{"num_hidden_layers": 13, "hidden_size": 256, "num_attention_heads": 4, "num_key_value_heads": 4, "head_dim": 64, "intermediate_size": 896, "vocab_size": 8192, "hidden_act": "geglu", "norm": "rmsnorm", "norm_place": "pre", "norm_eps": 1e-05, "positions": "rope", "rope_theta": 10000.0, "rope_fraction": 0.25, "qk_norm": false, "attn_scale": 0.125, "bias": "none", "tie_word_embeddings": true, "parallel_block": false, "init": "uniform", "init_std_qkv": 0.0221, "init_std_o": 0.0, "init_std_up": 0.0221, "init_std_down": 0.0, "optimizer": "muon_variant", "learning_rate": 0.00882, "weight_decay": 0.0089, "lr_head": 0.00363, "max_grad_norm": 1.0, "warmup_steps": 200, "schedule": "wsd", "decay_fraction": 1.0, "decay_shape": "linear", "final_lr_fraction": 0.0, "batch_tokens": [16384, 32768, 49152], "max_seq_len": 1024, "doc_mask": false, "train_tokens": 241300000, "max_steps": 7711, "dataset": "wikipedia_en"}
Each number is 200 + 20 x the weight over its row's rms, rounded and kept within 0 to 999. Layers, rows and columns count from 0. The size before them is the row's rms in percent of the matrix's.

# layer 2 MLP gate, 896x256, rms 0.118, rows 399-413, columns 192-223
101,211,217,190,189,212,178,187,215,187,210,197,210,223,209,172,204,192,209,231,173,213,223,202,225,200,193,191,181,200,195,204,189
103,196,217,185,189,165,230,178,201,177,223,197,220,206,202,191,226,205,183,152,181,211,228,195,205,204,200,209,185,168,212,199,186
106,207,181,230,206,164,179,203,159,185,181,213,170,216,175,209,196,187,166,193,196,211,239,184,200,201,222,214,204,218,222,185,221
098,202,188,200,201,181,196,228,226,177,207,183,219,223,178,205,151,182,193,219,222,165,195,194,221,208,256,183,238,183,200,187,213
098,215,179,228,230,162,204,202,199,189,182,190,202,235,196,170,199,229,211,212,217,198,206,195,186,220,180,203,169,223,238,216,232
099,177,200,179,211,194,224,206,229,208,199,194,232,198,194,221,181,210,170,184,220,176,224,191,217,199,180,210,233,214,215,171,237
100,214,192,217,188,212,160,191,207,177,193,207,210,212,153,192,208,213,203,181,210,246,191,208,205,150,201,177,221,165,238,233,210
097,203,186,213,209,208,185,194,197,217,200,212,187,166,203,195,222,219,216,188,215,171,216,211,238,186,211,221,202,202,214,222,191
103,184,212,193,213,203,196,231,197,213,179,194,212,220,165,170,201,210,238,162,217,226,202,210,174,210,181,196,172,202,189,210,228
098,204,179,226,207,203,211,164,185,217,155,240,187,176,212,207,206,213,180,190,192,183,221,211,252,208,210,203,231,183,213,201,184
095,175,200,208,208,216,201,232,201,219,193,172,237,188,194,175,193,201,166,196,167,185,205,200,194,229,197,233,200,180,234,205,230
097,175,199,177,182,206,198,196,204,201,200,188,222,188,208,218,195,178,187,186,167,184,220,232,202,200,217,199,188,221,223,232,211
098,194,199,171,194,212,208,172,202,249,196,237,189,191,219,204,210,169,185,185,209,173,171,197,238,190,189,226,201,197,173,202,217
104,231,230,179,215,206,218,193,195,185,210,211,210,193,207,180,185,210,163,194,183,211,218,188,206,178,195,204,208,198,220,178,207
097,192,186,202,212,209,217,190,211,224,231,215,216,218,212,198,184,202,224,186,175,205,189,196,209,150,191,197,195,221,199,225,203
# layer 2 MLP up, 896x256, rms 0.117, rows 399-412, columns 192-223
105,204,185,234,184,200,194,191,212,184,191,209,182,205,203,184,189,180,181,223,180,224,205,223,170,202,228,214,229,174,177,212,193
106,199,235,234,204,184,210,192,238,185,238,219,224,197,192,223,192,202,209,184,188,190,219,228,180,216,186,185,184,193,208,176,184
096,213,215,191,209,191,203,193,229,229,202,200,232,161,183,177,194,211,211,198,194,185,155,191,215,192,190,186,174,166,208,227,258
103,162,219,224,178,205,192,171,231,201,213,222,203,188,215,207,221,207,224,185,156,174,237,193,195,191,165,182,238,172,219,202,193
097,194,193,231,199,204,220,233,225,177,221,253,191,197,173,206,234,190,209,177,188,227,191,224,203,204,173,178,223,185,211,170,200
094,222,198,212,194,226,169,204,240,186,190,226,212,168,212,173,231,189,216,215,171,224,175,235,202,194,239,200,220,217,149,232,194
097,187,240,165,220,179,219,211,192,214,214,155,162,220,223,200,224,189,201,209,200,177,197,172,212,215,202,188,175,241,171,183,194
095,196,247,174,200,226,210,207,199,186,212,202,223,203,200,212,200,231,187,189,235,179,214,176,244,194,192,182,191,210,223,202,191
100,217,234,199,187,162,227,212,218,183,194,218,196,205,216,183,197,224,185,200,187,202,205,192,170,212,194,202,183,211,202,195,226
095,223,191,202,212,229,216,196,185,219,151,211,186,192,206,184,217,215,180,174,196,151,223,194,237,191,199,221,224,183,213,199,187
095,175,237,226,203,241,185,243,199,210,182,204,201,186,204,202,205,230,195,198,179,188,184,208,183,232,213,221,211,178,232,200,221
101,200,171,184,218,199,198,209,206,214,211,242,180,197,221,162,192,205,206,201,209,187,166,178,254,171,191,210,219,164,205,191,176
101,195,216,186,187,166,196,214,230,206,226,224,191,175,216,190,206,218,172,225,195,208,193,202,224,188,195,201,190,163,183,234,223
100,226,199,253,182,188,222,180,213,239,207,191,186,225,221,203,179,189,238,191,176,205,190,175,171,216,179,170,203,197,209,207,186
# layer 2 MLP down (transposed), 896x256, rms 0.0575, rows 399-412, columns 192-223
105,205,225,206,204,224,193,203,204,183,204,189,195,195,177,210,183,181,230,227,213,211,195,203,197,217,211,223,216,190,172,188,175
100,165,204,215,174,224,208,197,223,173,198,189,200,194,223,209,196,190,193,218,196,166,192,219,210,206,212,196,219,176,210,215,211
102,181,215,211,209,194,190,186,166,190,167,252,181,192,190,206,182,198,202,192,245,200,182,205,164,207,193,206,225,154,196,193,207
098,141,207,191,185,215,216,183,175,185,203,223,206,186,195,225,215,208,237,192,164,200,245,185,214,196,179,213,189,228,227,191,181
096,207,241,203,201,233,183,184,199,226,205,190,202,166,207,173,156,159,223,206,243,183,218,211,172,168,243,216,219,191,184,172,146
098,239,211,194,224,227,178,217,195,190,192,198,217,218,216,156,244,215,158,197,200,205,205,251,214,219,219,202,162,200,196,229,151
098,206,211,208,215,175,200,226,200,185,190,199,183,176,206,191,175,175,203,230,210,176,179,194,184,237,151,209,182,156,220,189,229
096,188,196,177,213,217,214,206,213,194,204,190,224,206,196,168,197,188,197,218,229,176,194,200,176,207,214,167,165,202,219,221,198
102,239,190,182,239,197,205,184,204,187,213,206,185,186,181,208,248,195,218,196,187,209,203,209,166,185,224,204,210,191,221,186,201
101,181,227,208,193,198,201,225,184,212,233,173,218,189,180,205,206,237,201,231,172,183,213,206,194,197,168,207,207,195,179,153,191
096,215,158,201,199,190,191,237,194,196,215,191,181,194,192,178,209,202,185,181,196,175,195,195,189,172,211,240,182,215,213,213,219
100,200,221,208,201,177,216,216,197,204,202,206,239,206,225,187,187,166,192,215,203,212,192,193,199,219,198,211,208,209,197,222,218
095,213,219,182,176,187,208,207,213,215,191,201,163,192,192,210,193,207,232,163,227,233,192,192,211,199,210,211,206,192,184,226,186
100,230,203,232,189,210,216,231,247,206,199,182,182,219,205,222,196,210,212,191,188,214,181,210,238,205,176,216,200,178,218,193,218